Weights of a small GPT-style language model, trained from scratch on English Wikipedia.
Architecture: LayerNorm before each block, learned positions, biases, tied embeddings.
Each number is 500 + 40 x the weight over its row's rms, rounded and kept within 0 to 999. Layers, rows and columns count from 0. Numbers have three digits each. The size before them is the row's rms in percent of the matrix's.

# down: layer 7 MLP down (transposed), 1792x448, rms 0.0411, rows 1383-1442, columns 224-335
# up: layer 7 MLP up, 1792x448, rms 0.0411, rows 1384-1443, columns 224-335
down1383 092:419353417534510449446470420500452485452537473508527419501476449498510506500437536590549481544481526470498474505444504558526460514514542538532441617510465511492518490486534432519446535416514496520485517524543489446528413437510485435467480490533519518519525437505514628462560544450563473425540453496495487480478492561463512521471529460546
up1384 094:550510500528440527472526481469510538551438525480462454531538502538536539580459453524565470441497526478494482471603553548534522525433440452400518527574539492489533477480541521478497497544538487545455452490489464532479441491498466512503552496489512473531517552501472540537531442469574581527474526526549505468449541492492569475479511460447
down1384 101:469449468555538522555448473509496538457518553525462494453498449521482531487490578456502492530512524501525547448481511491486471550471390535483546480536473487458558497484491513493502435542532523443488531523565452518455540474525470547476435536505544475531519489488485534476463426419573468415541515439490431466548536565534470483521463502450
up1385 095:408523539521426514500492551525436538516445525484523521535479552438527538463440515526538537469552478512499509512593521528556530571466497492456504540502488461550542482449614477521552561502447552545485566539451534508595524541548531501520498561438491553523490496397473524510479493537476509464470554549496498497483545541448503556513429442497
down1385 099:463538487511480525508519526571622440535529461467507536456466443436546474474439415508474467551435442444506453485463498497443512517522488546591416481472471476601494483512478495535444502418506523536445492477581500495502554573520451479492508533469563490479458514551539488431558494552494488560488433479488474494512471556498522589494480460539
up1386 098:497543445412507530490531531462490503480465466529522522524486570480477501533492495523480521488417545418499486547513463457458502509516491531568597484495534448434558451464514505538537519424471442473464523525557530530493574427455535444370422533529513480467498558504493472518488532484473501502512417520528536472527390523477456533504553530542
down1386 095:514523433582502547439552514513511495440479477488544510465568518561513539467434488519493472487545575476455494526458517446477479458462522496501537523537510467505532465502538464492534520499487473556468464492527509532453521602511502490509498470524501419539493541538484453561490520522534460519527487554485437505535567475442496435477546457508
up1387 100:519503568556472513531550553490576401566480500545532573443505476509458479458458473448497406536475457461466489506475496494521466483469476568458533556576473534540480536456433454562528509464530436459472476492470466497528476566509517484558485540494564538547528523469542514467495511430510485508507524574559489483496458462553456502443585532491
down1387 096:517449494497502487502519518472494556487554504453471522496547470464495485488540437502534521495473450512472527487444535518486456490593440565543469488454502554507465561536449535493503532437459513485516447529496465451565543472553525531456544490572522467489496469489475567487515482501497509456510436429472594517441505508446528543501505608491
up1388 104:502547520425507424473483467525524561514486440507460472525556503521440523476521527528533493440448399523497507522595511484488552438517448483405550477513498484530502472470531486522477488547490468547543550465516402532416582571539495455541468574500501442505496527501595592547523450587535567522468502498434584473479499454506514422536456497421
down1388 098:392533509575524538476491533514509453540524517486495506541469501488509555480456469511520420490409481495522541489462546482479536512490558399519481513489493526469470536476521478566505514541475513525585487559503550479540446464460565520397472515473493506506477491517521543474552501489503525524544431511511497532446523492533520466532541515471
up1389 096:557505485503524484544432508458470579471530500536550514510489491468533480471484484415513472531430535494496528473569512511488473438488510522494450564550523542484507481516522473527445517540434509493544516529536480541504442547526485516551542571523432567520521495475507499533508548528510510558491516482533524494505523517498547407470508464468
down1389 099:482511497531513451551520505570522461540540536461487457471480494500540488506463521467548548524507509551533485508453470451512515495491511480498534447449492524466529569459415497453481532570532538535530570512516520571455521493466532475543427470464491471521449453500450490512501380493528422475502452509509520487466412506487539453625530431458
up1390 097:523547548478511437547435438509447486524476462549492533525557439573518411465460529507578498500537454465507462544497485560544530542493501532568460487465535428482461451416540516469433471518562547499484520511522507458430513440470461546522491521497524475478500545527464448576493508490491533575568578509516515430524531538497502521560449595532
down1390 096:528532473499573440475492457488531544491477543526502473392513545479534510448458514473490483488497501516432513486478499524566518430434490444556520460461495531474436522519510439422462603454507481540529411501448506475451518544451478574564490466469417430549435502427448474414478474468482489556480487437481455519490537448482459523533487544523
up1391 100:503525513456464503490518470513529464489532460506473483487395513401523516480487502517539522535408583380426498482406499467486441437559480506495528488509588538472567491507513513517493487469471466535532513563457508496506441562493550464505451463477545524506473477500461552521561475488518467475465571493488494516535462461449527479535448465444
down1391 099:513466469499551440515528509472463551490476479452526449437486480487506432495503486476583484556494479508499551547487526514541476536599559457517439533461550483463555478397497498543521469524473473514528503455525409468444580479451540528486515411448541473512506570485423485554467473464456511638532481443522446515457483497481519540413535466457
up1392 095:554439491516558482428556548516463578553502523508522498520487579513542553517433540542526513492524448532431503480463439486450473524497544507570464429528440518491531514405523470476493479430538519452570564454504452482534439483498505516462519488513580480478503492563519432487483562525494517499563548576427511505535438511447515481467485481493
down1392 093:467526431535484572494508514469478495515489463506467474432532481500421514520491440428510475468531524483533556435503490530488529546515518520529457493432547488547481450530535500503470462495451494399427495480530548537484558484497521507510503525492503492549507519492508566526440506515541514492461421490528497511534509525496478550506524490451
up1393 112:498577594485468580498510409561567501460508464513532570474509468498487505512465501500565476473525528564471504548572552490427490516413514469515469535501486499547539561517548543438498543449544462469534543559568515522469494531426522511460536578516462499425427582525481500533471438528490463400558483437527526583504524487508438464533499554500
down1393 111:507503531426543557515522414565474530424515455477474499449498485514446454386475497509498562598484540509446424484497499440525513512457451478474524546542429450505519519586472383524438438487574447549478499547559502493493476575509497502497489429442564564523468556573563525461446446516466509456540492458451552493507462471540503466560451528557
up1394 101:467471494593475558489552494505441461519518518478454538507447478488540500450566497498515473556535472564619523543493521489493516462449476549447513491508504465481412539474488525453531581489566497530464502463488498586490511478550523551560462513461497490564567541496499488535502440475550591515509475458539505529450514538464514526537521513456
down1394 100:495527484449535510483452501468555535538374470445531541554497538513514525505512541522467496511474445507454501479435516512503504498496556486539498500476505526481515508561504533507524463499515496460511464515527444487508489523492513494553447500425357626523567515441537522479438431521486535529528553519556446536532401444486462421520459505483
up1395 107:478500555521476533462472565527461490522492528507504494520495548486429536477451521481521545526494473499460525580515497481563489436441487465532513523537483514528490508513502560567497486480539437530560504570520594486453464451463487560436531534508444561482545454503527608534452492530524473446497406461559525464423508467450428461549552485497
down1395 106:535540457495455523550522500425464533504476465477515487531480547526502523432508533442473434526473564514451455498508479551608514447429423486518514426459522435573505445455496471510516435483502474539547497444542573462544497448470604509473474517506495502479507529484510499461466536557524503542418497480494444566464571521483478505492547444562
up1396 092:484528413483535504524487501429528505546477561529462457517505485512497532504511446528462584484507526516550547470557552462533490439540476489541421501497502551453504478393473504501503479508481483508495467487484519557523544465449544489471479502466531519451464488456498438418512444468417442495552465519544507545429486492512515542546513498526
down1396 094:486533451526422534427430501562471504442467451501448473528507555492442495474490452561548493489464474440508491465479446513528554482419540575521492479459504509505488526519529495478540493451522489512525544411505513493525455467480534475546500554548549477575500559452554444534540521533526486474450561454520501440505487479473514470430539434439
up1397 099:495468500430485559481461501442467499517460444414493543478514587469433493533497462431511496470460501540510478483465454460478533427498461476624397523438520561519472548426522562503453454505455515496503428522435491485485483471514466569496475547533551474470513478460546564417563558451510468455510502470580472537503437468430520482466555522442
down1397 097:507554473461608501432506526534542535456558530489446434520535487476483501511438490514540469464558510512484580528476551475511515542488481506511559497384517546465599498451501500567590453521482551449444560482518512523438386518562509520531432526562441511461511516491466486484452456455430564433478524511581546590503488452511465443558560531566
up1398 096:550492542464521475517484574505523513479499511486518494468559505561517496518552532508549515511491441523547535467515481474444508519517516507512538477487495495490458512500488530558492500487490525518490532516517503523472387472443492556500451608491467460468520494469585522443531477519490417494460454502493463522457500543578449490479461521456
down1398 100:495528561474463552515544526503450541492492554519565504437476541420490501511527459433535535522510500491479472580501472433432496540549438514540465551486506449479514505511469506511539502483503443448523552566579495527525573493551504560501538424540525545500510473579469488508576539520488502482396561506514462561474442543451553495495529452454
up1399 093:492511516484557535466510490489610524557500461504523517478475521505497493514518464508476519461503550477506534543451466599490421478469474521503478443514433534479464474471519463514544505505433594563478527495598511413531455532443455495511469532475520455458534455466454470510421444464525470462425482519539494587498394509453477539541501462552
down1399 093:481423540534483484470445460485516502478574484485473411494560439494503438538499420595529494530454461473549501552502591530486507521534475520530525542572528490546583483514517514436486445457486481536483510480491419505508495416504536492433479539512542457460523467530501470507512466468446503498548549493445542463494585547525521541507517504568
up1400 102:444515541537481461527479516422562482568526486483509529527492521479507447468544530370546464519514493441575473578505527516454488568543504516606531517498472475491520480526522567549440486539503525493499550448518516543430529526487501547450478493450467470490502546503500562494476480472489530526496566576489567482501469508491418451542576524572
down1400 101:448508445481505457499488507512515550443571457469474490461553507493537508433464558579423575504532478557556529480513503552480525521492507490490546512541523447462589562444508523451541450559418517370470498415558528507495434498507508487444509485459522461467517466527432525487469474501474475492469486476466575517572489510523491454503478553511
up1401 104:396499515493541456559506533501451441464528470557555503543439549541548525503473436464520594441507511538599446538537537525446498531509493552596546511515547474452509494542560514488537499564554477538536486489453526564516502503553538459546533499501494478471484529502489461415479460479523493478552481487561476509569449492536443516459562461522
down1401 104:543451599503508440492538467498563506427548421520466447424509440512517512510415517521520516567487574496540545497497453452480505500470510526538495529526481451490505456450511554455537518458484533464487507527510556523518468482499475417450468579544520539593431504475559570458491461421539525524500490475388552504488512544597487512446514452505
up1402 108:564531511452515484422457458491511502437429457417561556552498539464512515477557515498533544517525499573526511562476516537483508481497501483523542516480472501602437456536504512453462593518475536482440593493543493486505497542537494541538478505599451476548547550498500480480524503423534514478488518499482559442503464455528488493511494518512
down1402 102:508466439489422640480530559578493532470552511464443453483449568468469525504445445507511558444515476562463469519448535477416517518525512462542543573491515549559451534494410428498529482570497491525451540508575485492476547559499551515449484533526462485511505483475498500455497483563486527533576529440458565508480496493468467461531493507490
up1403 106:454526513566469536589538466549530435449572496560474516485455411546584539475521516482419484548501550580455550427533510506477394484525540498468459534483425482500515541464440522480557498440419381473558532510463530503516504466542438510536456457498483595498483523505525538508453531425552440479425473501421577558443476518522523539507484516465
down1403 100:563512442451518516474470546478556504503512517431477446517456451512491453501452506522440515464519481409513501481391513425580586483464524464504481538534523549527455556523527477529507458537457449543447544531480475451529527511573559423563465515505551533458470453500483557574506538522535592491540492482506456470493454518503539521534477479516
up1404 096:553537543480507530529458513459560502495488476458500491467531498517556530447471516454506506478458507489506495523452506527488484495525438438476542468548534551491562497504497475468549518517533511551523482545590504607515527451553473519539425448489538486473519431516556528435408444514529438481493516494425490491493479446507555434481533447541
down1404 099:500537514556536482464478537473539422517600516571495499490541549487510549528589487435455522526467528505511574550520503458473545494507448479511565551474486517519517487515514517532475525534578390496501466516452493447507510495486519520495505490505414437468508507522465486564442476523486511508506506503513512488439468519575518476453440546549
up1405 099:516437512547534577454427536485478583545530564493524438541510495550538569515520567458551550542527475501470540491581514565525512542480545460487582514439431474566536586472490553474506530431587523458511438522500507533561474559527512490478483499491449451462515548561507466458571464512586545488445533548496481545542554573503469512548504562503
down1405 098:564560484531526473525537452508430532446479514530545536453460507477539473461531486476480491472522502537497548570512531535504502499499448599535524606559478507472465461536463463450637510501449541519507556496475466507480514522485473498414544494491498578517387503525501455484478539518519507535494509403541572512439443548448552485488566549507
up1406 099:446479530513450534521533520513553486479537456528509518527437512481528548496524574523476529548562475508474522450534476484536484505557485513429504503549496511374515569514412490542578501515533514458489467579479528455484530456569475513511488482503454490472532503472480432502485577460424540504536457530561490491438492503487475417580512519490
down1406 100:452491428473467472478427499502501449491513493504532516510439524567511525495539493508469470532493530534598504424499482490471504508469526518448462496455520492464489524593422466517472497450532506484519476520521449506526502534532535533479493485521456576548459571546486447475533544512550467474532461473489454542458481545481514444495563475456
up1407 092:455533505487509502452586453522534438532476486529447495457555465462473492448512490495475466428428429441438485468455480520533492478509405535516516502505467483451501536501498550521467484518449518447558434524500510488506529429544468463486509480541439472438582501487490553509518567541483502546552552572534507479538529428473549445453475494476
down1407 098:503533531518524509464488455496496409510542482482594480521512611487568461484454539536443563440562492479489458450425517528518488537476440522477494583467492494478467551488473477454564475472498420544483468459510499451573483473503547461451434538579459518546504522487494477444534522508460499488533460510523603457491443471510416514489536558499
up1408 109:465642513499552534474483520491524463506509546462544532471505493524498564482439504509401537418496526480485436506537465524526455518466555475525486505515516480461541508492537526494468462457484490559495516478463553513469491499572485503496472563540506479512466501468510524557487500464464518480447566494515549485463521539564474442514562493484
down1408 102:518542475468456504438479567472529515433468488493481491426478491519505455475539490539487444472553482402492488524538516473482502546463546474475478517489490464489551483542573536466465534542462425565453543424493490532520546494473513515528552423386483440490476431549482557490440434468453471454483530529484484475432541512491573368478494531605
up1409 102:535520462500439477485520526517492552568451563506461545537455452482400542555512535488468482418490492547408463500524481457511519534468419485537500562540462473577538482579505477486445553531485561450549454533518516545532456465436490443459460529450442468522403503526525503510541498554486496454460498478505508496506508486527463495540479446594
down1409 097:510529431517503488533501453497533458465444492492467531524483499551532551516494433469512495493540529549549424482527483430506456526556485503554521452499506558543581538462527501481493519445480395497505492488532548435483471404491489481473551509577464553470527548540433539592491505462524469542488519499477534501488517575573561479457503463511
up1410 098:538540502491511504484483455519456463490439435475526533539547496492471524527456462481566489457557469489477458550514530451510548488455522497503529530477568493481447452480493518523467484518500437576469468535552504520430509519520521490519480498483484433444535494604546522523564486496551470545490561427500501540490520555534460510529537472470
down1410 103:493477488502447499490500471491527480532514483499458531545497530520435509517538526476475476459517498465559540476481501393491479481473547568525512522506558494555560491444467491481578513568534463560496543537493509528441465542536526567504469508565469504524458476458491466391533536482507480469483545482463497505510470529469512483575566495486
up1411 105:495478472505459475463490448491442436536439477474467527553495473449482524480507498522552479537528546532519561452418407503478531411435495544475573493530449475513514494445490465517420458505470510501508428506512562417516507540511494546540508458465497515545509476507543573471508422518549443511475478490469450457451430459486541511497433515486
down1411 099:496512447542515461525488495533531510494450517518431492482507502558546500461491539487484511505474413482530445468502600513479510435477436466477523471482495501584478480580538562542470447468464529541516537497569472524560527509457501494471566521548437478424541514469519490448439495491539530524537482498506499586543507462567563435493558454450
up1412 097:516468532502561493496460536570475434530523532528548434510453449512462492452490512454548517532476503528563502496525515510541492541466535523400471488495557571508524501484550515531482473500495480429480519478503521450583414499466428499468512446482481514519510509510515556537538507467563490451468415526522495507519470467558532481573478484512
down1412 094:435558538503531533526515493444482470502376536489466471460430478505529403521468459479423466444485503567447551486495497447504392419518444526544517473497495512499524435564458510514523538433475485461510512429559583443508557529464455552573519486460471478542507474481490570456522554456490574532481397562428485527566541471505456568420507478504
up1413 100:527429486489501579461500547449481407435469509455444551494543484423429575557526455433490535463483567511372500485430563516500476493511425524555408448495529453448512488487484503544506487529544509453511467445472468495467482494547490524430490511528526520498523479540452514544538486597495501569439498493472482536441443561460487527512477514514
down1413 099:491471471489480545495473478541422566540473534493499548499478480450479486511537482528490500510458461498589522471511533569578467518548448473474516510490503420567562514501524531507484490509507504491542484517553427465509489498434486507465426520566512526537525419491571484435488494516468458478393479523527484498494505538512540547499474560453
up1414 098:488520490499472497468476561561526503422477529622460517462494533453440442504453563463530490531574529544500611468537512539433506528514506477516462478449563487460496525466501525584464471562516489547426466488548464531570434460510530507552515410536489500480567495555542459503577469608489452494536419480457507491547457475516477446594399527482
down1414 095:542534557466463464525487345465564509432458456473545449516479505473497525470504464522444533516567537381486461487456461506497530429459464571490510521521463530472568478520443499507498504461581552438503463473482503560468553477497429484491446546447573551475498401547509485483487509495464428500425498460524515494575478474483468445497543544480
up1415 097:484547545545406505463414496486586481506527405494524483484553556491460487517460502471496533497576530480498539470544500528513491490556514542520455432547554526453494491512502493423522556544521526484548544561530453533568511507482488483478454481555529502477442497552468485543533527502449451467479429469494551581496513485503509498480541541471
down1415 094:509458513484506538484488592537481548562458519436431502455467488442485592464528470506401489555446494465547513506513506593516512607541519492492553508540548531482606433520521472544507540468460513444519483482510547518469450460503494550506507478557516589469473483488436517575493446497500573537493459557499512462545545552502581562552518546508
up1416 098:554466457485536553532562561428536507541429418513494519495496468455475495491467615520542454542421537539518491535449493492445517484447523527526459502538576471519450513496494462520489583470473453489573526445539506522508465574505527543499544464542483455529502489510535541472518504518510476558602546509521492501576505446545449447520479472444
down1416 106:406472497538579523493478511551482486487514476438518554513459536434540553515497457531536454532495529466477485438483479517399477452402606405551475409524467458467477456488474478451500544499476534416555489545513523498533464586510506527549500535552506483506535481420499478479472495452434463495436490518501491389516543455552491514516477533527
up1417 101:472489542514498500492549456540446505511497502438468520609532467550498562498473513556536550493504450499481424523501438515582523498537482503483456485426464552487485489534501534524508583519459428497487487507451544529535499530512497499494469491525516534489498511465518537568517396513480447475526521464486514539454509522513464476455489498543
down1417 103:543555526533505552535462520572461461572454496507465560477466526468482402591454487502516517451404517482560534515560470472479491464492459519531539476527483489446443488521491454496554414496499461587558536597459440498540463461437495596489512537475509480492508450467548472518519538525501543493515568558533469520508480487535473549505518465579
up1418 097:504526514559508511532509554436519552499512559504494551476520513522447461429536524537459484536514520482511452554513463515517552555455483476437484509498558470394505501456495553486489536492467504440449616483500518498519499487536525506556515472501525512558620449564471458510521532500416513533517540493555492497543523429447435517562548450543
down1418 096:597490449518541524444503476524469478476488516550531402497462448526518562468525497511482546513383455509479506450461481500541508499533510491529535506563420562575544509490441520520496487485468505476503485427538584461542496450498467568527505471521415487499438559480533497504468488461522503499516458435514499447420495543485488487486506482479
up1419 090:551530493489502506543551506441489522563468476537488583499575557459517513541479504452548467511543463503497452574518493437528453493521486436543536476523528436457542515502534524523495480456487465454493499523514493468500491504491415516495557465526516492533489501503529465450536515553434600461522499436409487505487497455496487538476475535514
down1419 098:447484538519495516440479503435455447504522568458531557495469572538514457436483518510413502550491536538478494571568473531435548415451533487513496489470439503488498453522477482489520541530482514511441529586502548528485497564511567443465451501518460517455515590475456499503487444538546543526453502545529459489469469471493497494504508519574
up1420 097:460516494478511542527582584525482420465467467438547517540517491548487485516527512476577500475541427409483475447481527463501565497496518496532558503486460486472486511457561529515490412512478504512550492502482507569566503506579526511595491423478527403519460497537535441578512474418453527437481471498538567512461481558482543548467570466551
down1420 099:486503490456538433426555567466454569515573509582576525491483482460492502565489526532426492518463515486501530473513438541511485549473512527473563482560474574522507499460570407502508487453559534469487575479494502499570527477488442421461541443490516510484533458477553529433553501558467435523492531570536520523534483506377505452488518489515
up1421 098:493486453626544525479529518476517500570482489451533505443494474551565497507537542495452512453444436464475495461505471450481375499507449498515492468493500499490579478588541478402507512495519534520484469496533509506510491526479487528394516554485564469530550496509564535531574437485535476514530507559500448533547541511490487544552535493559
down1421 092:467499551500504496478434438499478512543467505528467539499470571484543454527465422525528501503515500553535504520462495549554554549449490539460489439548533516464460570527472478461516522498459545457550417494561513488546455426560483508548493506640491521546482514524380514480437480542437431504568500449525510493439475444500547510466487502529
up1422 091:468486520469499440499487490512525515546554513523556575524538567470533489579543493465521552495503468451483514549450474506504511530480510514508440545455520448502551515480520513469498503574457481593487463527472466513507542552470546546522417551536527593520471432493484482503490519502462568523497539538573487455432490463514550521483546383487
down1422 096:567474494508535623521511497461498556471494475488454491429495465544520509547554527542521453511556512512512500582474554499593429464534502455464443502514513501495551534464514445506546458539494593528457461505465510467556517456569407515447563520514507465502555479579481501546448493559509477429528471541479399486520501556568496498471493502445
up1423 105:521492434479478533518500517549519492547458527500568529532490500502499557468492484458511442415501481490471490512495484441506526435587551487513498503513492495511496540487500448452545562494557534533550533471456505529485514445498554444483523525443512545484475552460536512529546504478541487544555556464513546483484516491511505476499487501530
down1423 101:471480487521461466551469475458437530473540514471502523462559530590522476549459495465495507503434575587459470627554448597554489458539535488497545529483564491529549454435539498427508511502451477526501549447476486489495484415502491495523473445524510473483488511539548486462569464472547480467473569487483509500386421520531526540462518452549
up1424 108:628499482497508457480516519538487503439509529456483490562517582477547461506478485474525482562476430557520539482546440492468494416528529421486499530429487491529578445578504453447519437569437471402535520512497470573480512458456478513469497508480559457569476497524444480486523494506458519452464533536539448452470515512507524497524512508484
down1424 104:412570498520545507470532461535533530468468464499512516524478486466480506445483505511519501532489474490460499534493453478421571540501460480445472459461499411466576491554467461512467496470474520492501455472459476512521513400495507465560471427571575459419491562515477544474440452537477425550478497481568481494541488472567466440487489425468
up1425 112:492492490453472454468512425493531509430542472449462455467529474493577485490587572494501527452514528433509459520391535508485453509478519565497505472440494482485461477432436529471512482467512511492463475477509464497479462456485493511522540470447460558525503538460471529495535516502517589474533503504552546564370500452519461519443520502495
down1425 105:493463596523518543530508454498504534461459432501487601453449542492505479515428522496458534497501504538458462553444436463494463556524475513592454514549458383481567470498385476488501522498502505481450500518486526461448522478461520533509497413536486498536526486526558564541566491517450500400511467529509442507568541536424449563467495525482
up1426 094:519558514474470493558511526541531474413493512472451503499477455480484479550514503508408530510526528562576498494514458481538459461499470495566563542489537462476458542520445514457564534473515472434498517460479544488452515490446487474472516503473482523550523572448508464539628497483515535471483481504498479502504494454537492487525474501548
down1426 097:500525537474450496494513481489433449548475489538539539459473434511502490502477470555514509513511483452444537476496446494449507471500554515495465504505494536445472468433529483423499584476414494478500492490513453460475455476482489563500506518463487506548529532596501528493441508556449509577488505511553428587440454552532536517498509503542
up1427 101:562531491583524464530495478441498515499555421517476533509513448537449442545520516552533497499438411540508499468517551500427451471511436518538525422522522521507504502426496464535576510504457449551531477550479431456542499558513473483475486501432584552464528541494523535486442537512454473448512473516511526535496503497561568498506583556464
down1427 103:518503534521455503479536517496510546523510529481459454520503458457573467506549513544524509558561479523498457504500453527546550512525466483569527493524539473513532505512544498474507531464488552500527515491574543500474452401497488475495555446413468452461472414520506452571503475476488487485517540495442476436457542538456562512431582475502
up1428 098:499428487486511500475502491474458555515475507495491497423453509524466593516457499460525474502516520473444531510536487464462541548503486472523472509468496452477502532474447546517489536463440558502486521482495497490533569556410509563453508509526520537512518548523549491533501484499487436525461453467462456446482495451486595375575555553547
down1428 095:435431451459538528465426504437461539612435511515528444540481505525474490526574473523489443558469487500539424484556590466491495513542523413471524492490548525526562501568520533496520493516543442499483480492487482461507525480483582437494562484513582437447477459461472505537467513498439528503456446554478517531548505524500522553467508531507
up1429 100:476466542450457505485536536543524525490528542538513457528561493538489478533480577516475546603481592524599471507490500534512518448515481528502467465421495489507485506544509459442532551394536507501524450523530443589503464519560496448553479491543521486469510467446460415482521487506542505447510502467444462489569513476552568505552514507490
down1429 104:440477527542450577515544495536554476498480498574591533502480469472456500486520498444534454571497447546505571508473516503493420542442505473467443512521511491509488481509513523490408497509497473463573559494468480479501497511554497545461495523411446556540513512471450509547513573461501580493429533554572486474536494473488505517475522516491
up1430 100:475525442468537515555526477487494460478499468510524461507529488597522518446489469460550423492483485470518508464536478532458453468491521455478467486544476565503530498461466506460417476489518507453521520453458533515496526422533480511455529527411490509526435464476473523508567537496467515444481408510527530486508526545503484509517461542522
down1430 095:508538449499490439510449506420471523514522481453499509496551543398466466486494563544434509537540464437537457519463553494454470445472494522422578493531463525491485495445486477514512531526492460580536520462517531533386507507505526518537528436499466513501490463516547493419442609492453502509542515489510464516445547442492524508537457496447
up1431 092:546491477445512564504543531519495438473476505542456600506491529470549451449480552485574469506414480543437444612513525550499511542498434508523449531515525489485505468484491480484518479489500509515556506469480508494510476488544453563556517497449471491604477519449468511440538564503533617524507439499501520555489528457518523493475453467460
down1431 093:464529533451584518455487511563448503425496545521496525465487492517510551501543482488494568500454516556465538568541465488469473541462516576509454481523517526513525435477494507506488545511550583479518516530433519463476518597585465540564497506519521441524500517513530479517449458533517481493456557470466489507536539519510554482505538429572
up1432 101:541408447486528502411423537506497527582477556458550470488446421467540536462499505470556513472497496515541433480559556578530469527547514484494491519481501492489456474485494503525550490544546394516457455463522482556441535509513458438454487493460533480464562455480466502527526467472438430512540498480473543520455564495500596570595535554566
down1432 098:528448434516528441472505510544434516465442511515463445419516508521516442480502503518475483463490508475456563571521460439448495524490558496440492464546474476556538538562538408526492478447497539563507482457514528418553486525540551519493547538547505469517498531478497479455472537578469467465574495515476423544504568541528446447534440552492
up1433 106:491511498444501493469558538445590504477484516473441527540466515525501552550484485470493495465500532508462533604548528486489436516523488443477562493470502458475516461522521540508491517503453473496522532506490494501540542540528454540492459493498581461505491589542482504494475485575479492499535447522491514469574486562428480466517434442469
down1433 107:471532480429508482491527521543449523518495523505534499498528516519486456519609501602482430505495487496575458509540443489536473549450520481472505526473441479484469479521436487478546456489428504519430499419461436540485452463397507519568440509459410451490464462498444489512453441492555504474505449480483456453562520526466460503555514509502
up1434 098:445488445438480484509400535447507495534587478489485498582479473479445494443472513519510484549454562519467539499513433491533546493530452555473511473448451482461436503465459426452484504454477595501463434535423433457475433549456483475486400558441557499473526510516499566504448458506492588428428543583433572496505516455473525514534505492512
down1434 098:493478493495490506489531475503455505540471505510439570506547520480506520484487401534538481600508493483548482417450542542463546516510452516580505508482490538480545500622514526519474436482531512478539557455516529528514478493477455456466496491474529501528519507495443553573524450514498470496475484523457534542511421427500436492537455512469
up1435 101:572421477389541538504484490448477512521544463470506448458479480511495501519501497476533428486591463506492436576440501440533568469516569523497459532473496481506563495474465540578596528494536506510493496565465435516513512519441500534478526448481535465564492468568537383534455479542468563504528478581502440504519466551515459497515498503518
down1435 106:477538477518485522422479523512464523486519539532449517513481478495507494405498464530478459545508503487474525492409496533492530541466539583422462485559469404505414496518539477546489558493512473558505548506523434500513563487510386518516548435540509487623466527517533586532477532525524424503447553569473435473515538522448519510446511486519
up1436 120:527506521488543541499509527525506488420509576583485515518542531478496482470530444540555455516499539480504440509517570510500467525532495495473592534426480530459524516483553540533523498509499508504563519489473509494506566523513478471477471530549548504529535465466427423512533516479487427514531451520506525445442480481552464497538543536529
down1436 124:476487447538502473523526510443505462442441500584516512423543483521506493448509459521552537531489463458555558456491521496478446580478544501478593537503538504499500427484499496507541449512458488494502491488514509580549473526479446453503501483559533451507534479476426513546516593495561424504510402521501460472459467462559484557544489530538
up1437 100:554468510477516513541442524497575526459481476476507620582516505420539444483470529521467585391492484537544432497456500521416473542470523470510453474425532473507506464511485548423521459426492493534454538515501460506519523526579528508481446514458476445480512554545489543485473520506473503535507475478556495492536472528509533477541425478461
down1437 098:511533542577456472499524472498553499523474526541437427518425495465481534511501510497499437451387534492485484440535526491410469574493537516495454514520526409542474455533463485488497588493526496464577542491532514436570531469475474548507556521471523507513498451411501410447466512490438524521482529489486506585519595478498553573493509609476
up1438 094:467533512502457495479536482509540540506484522526534466407571511504511520455574509503551529580479568501486537518518493516565518520491466548583568600455537496534514500465540485505470426545496486515499529516496429579520554487496497490460484492438532462461523524537465558508521495552444533490570450506540468463411460493422537487499499531501
down1438 093:524554500542533479579489536541479492514508491534523507464544503528505537613422522493459505445506537445593507543528499492421529520465528538525392511569499499526519452480549482436501556505505516435516507492550499469487481472490489450509574553485487502488444542497506507531428505498522514523501465505418599536478444490457497502471486447535
up1439 095:508475489472543568507494446506546497507472562485534525488503503484536486545441517470470519510514612476491502543471510471556512467537375549511449481549463549589482482523455472534534482559480421508454518556495478511491549508546488503469478524496528539466532510498574472495463553533548523477495532464441493511459504559488504532545571532482
down1439 098:527501472502472507473490502489570504468432457519540551534531615537530508522487465519522477527508491434518480410473480501488534533514557423476545512458501444524496433558491476527478550499488474490520541490512508600448559528500500446454463521521479424453457491544515436494483403540445453470561519547480399422442498519506491590416524523563
up1440 100:490477552430444573461470523398421458552474490497546503446547435521498513538483462501538512445506480563450454463524574365560444458551568583534580503485505418499489488487470509471454475556563478504513432524492489539490458512537552513456435508506478528553468450508495522508491504523558542531478520527528487495557532457476552507528466510479
down1440 101:495480444458509501586503431523498548506469484560477526507505592526516498538481552514510440624504489556441506502538523510487557501503495494496503507441522468492515468554505466476497497478566453488509513467429500503483589484523489508480501561451471530444466452485456500558451485439513523476468501496506531561509546528465525477483489508550
up1441 102:554547535511510516567479566526563499505507425479499443563535524558516494533500525473459487483400527557489521446502471544536484493490537478449476504497573525492490504495516596488448480542501466505529445515504536503433506479430512528520470506504480511448516521511399538528531486537511502492515494526549474564517522553520508549430513485489
down1441 107:483485526539532472517508462456498517553490413539483561504518456442505519493468578492460542495535494480467504420426475601482583521466518415414485516418475481543474465479500462557520473485511515515461494494501551468467500499507448535572508518486510505436455376484554486536459500564437471473498488496496452498536434575537602504530462399527
up1442 099:552507527515415557462526540448494487549471484493497455535549506487425477567442537502489475556471538468492438512496527482553499501564536487521537587492466477502540492532432523520417499491501534566509521524499516423546543613462467461458526445468493505513490556515584469596510396540436506485492416465489499506476536467541442485501510525528
down1442 100:542482516509522472468516522506469493493447503513487488489522567527523560521544486494427511438523543448466438600540505486441511558535502486495549496518540528554509496497479540490542476565522528508458513454482562502466435472429513499586560594544502537437469466504497458487450498501563548500508468516487508463525458458479489494427527576476
up1443 104:418516422531572463494505507523531496576454553515474555512450501467430544458474515387466467490539487530512511537439464489495514536595497546489523447489509398503466486471488477516526513518576527579513497501519529472526493428460441515433559510479522531463428501459495546459441474522552507464548471522460473577512482511444488496522519473524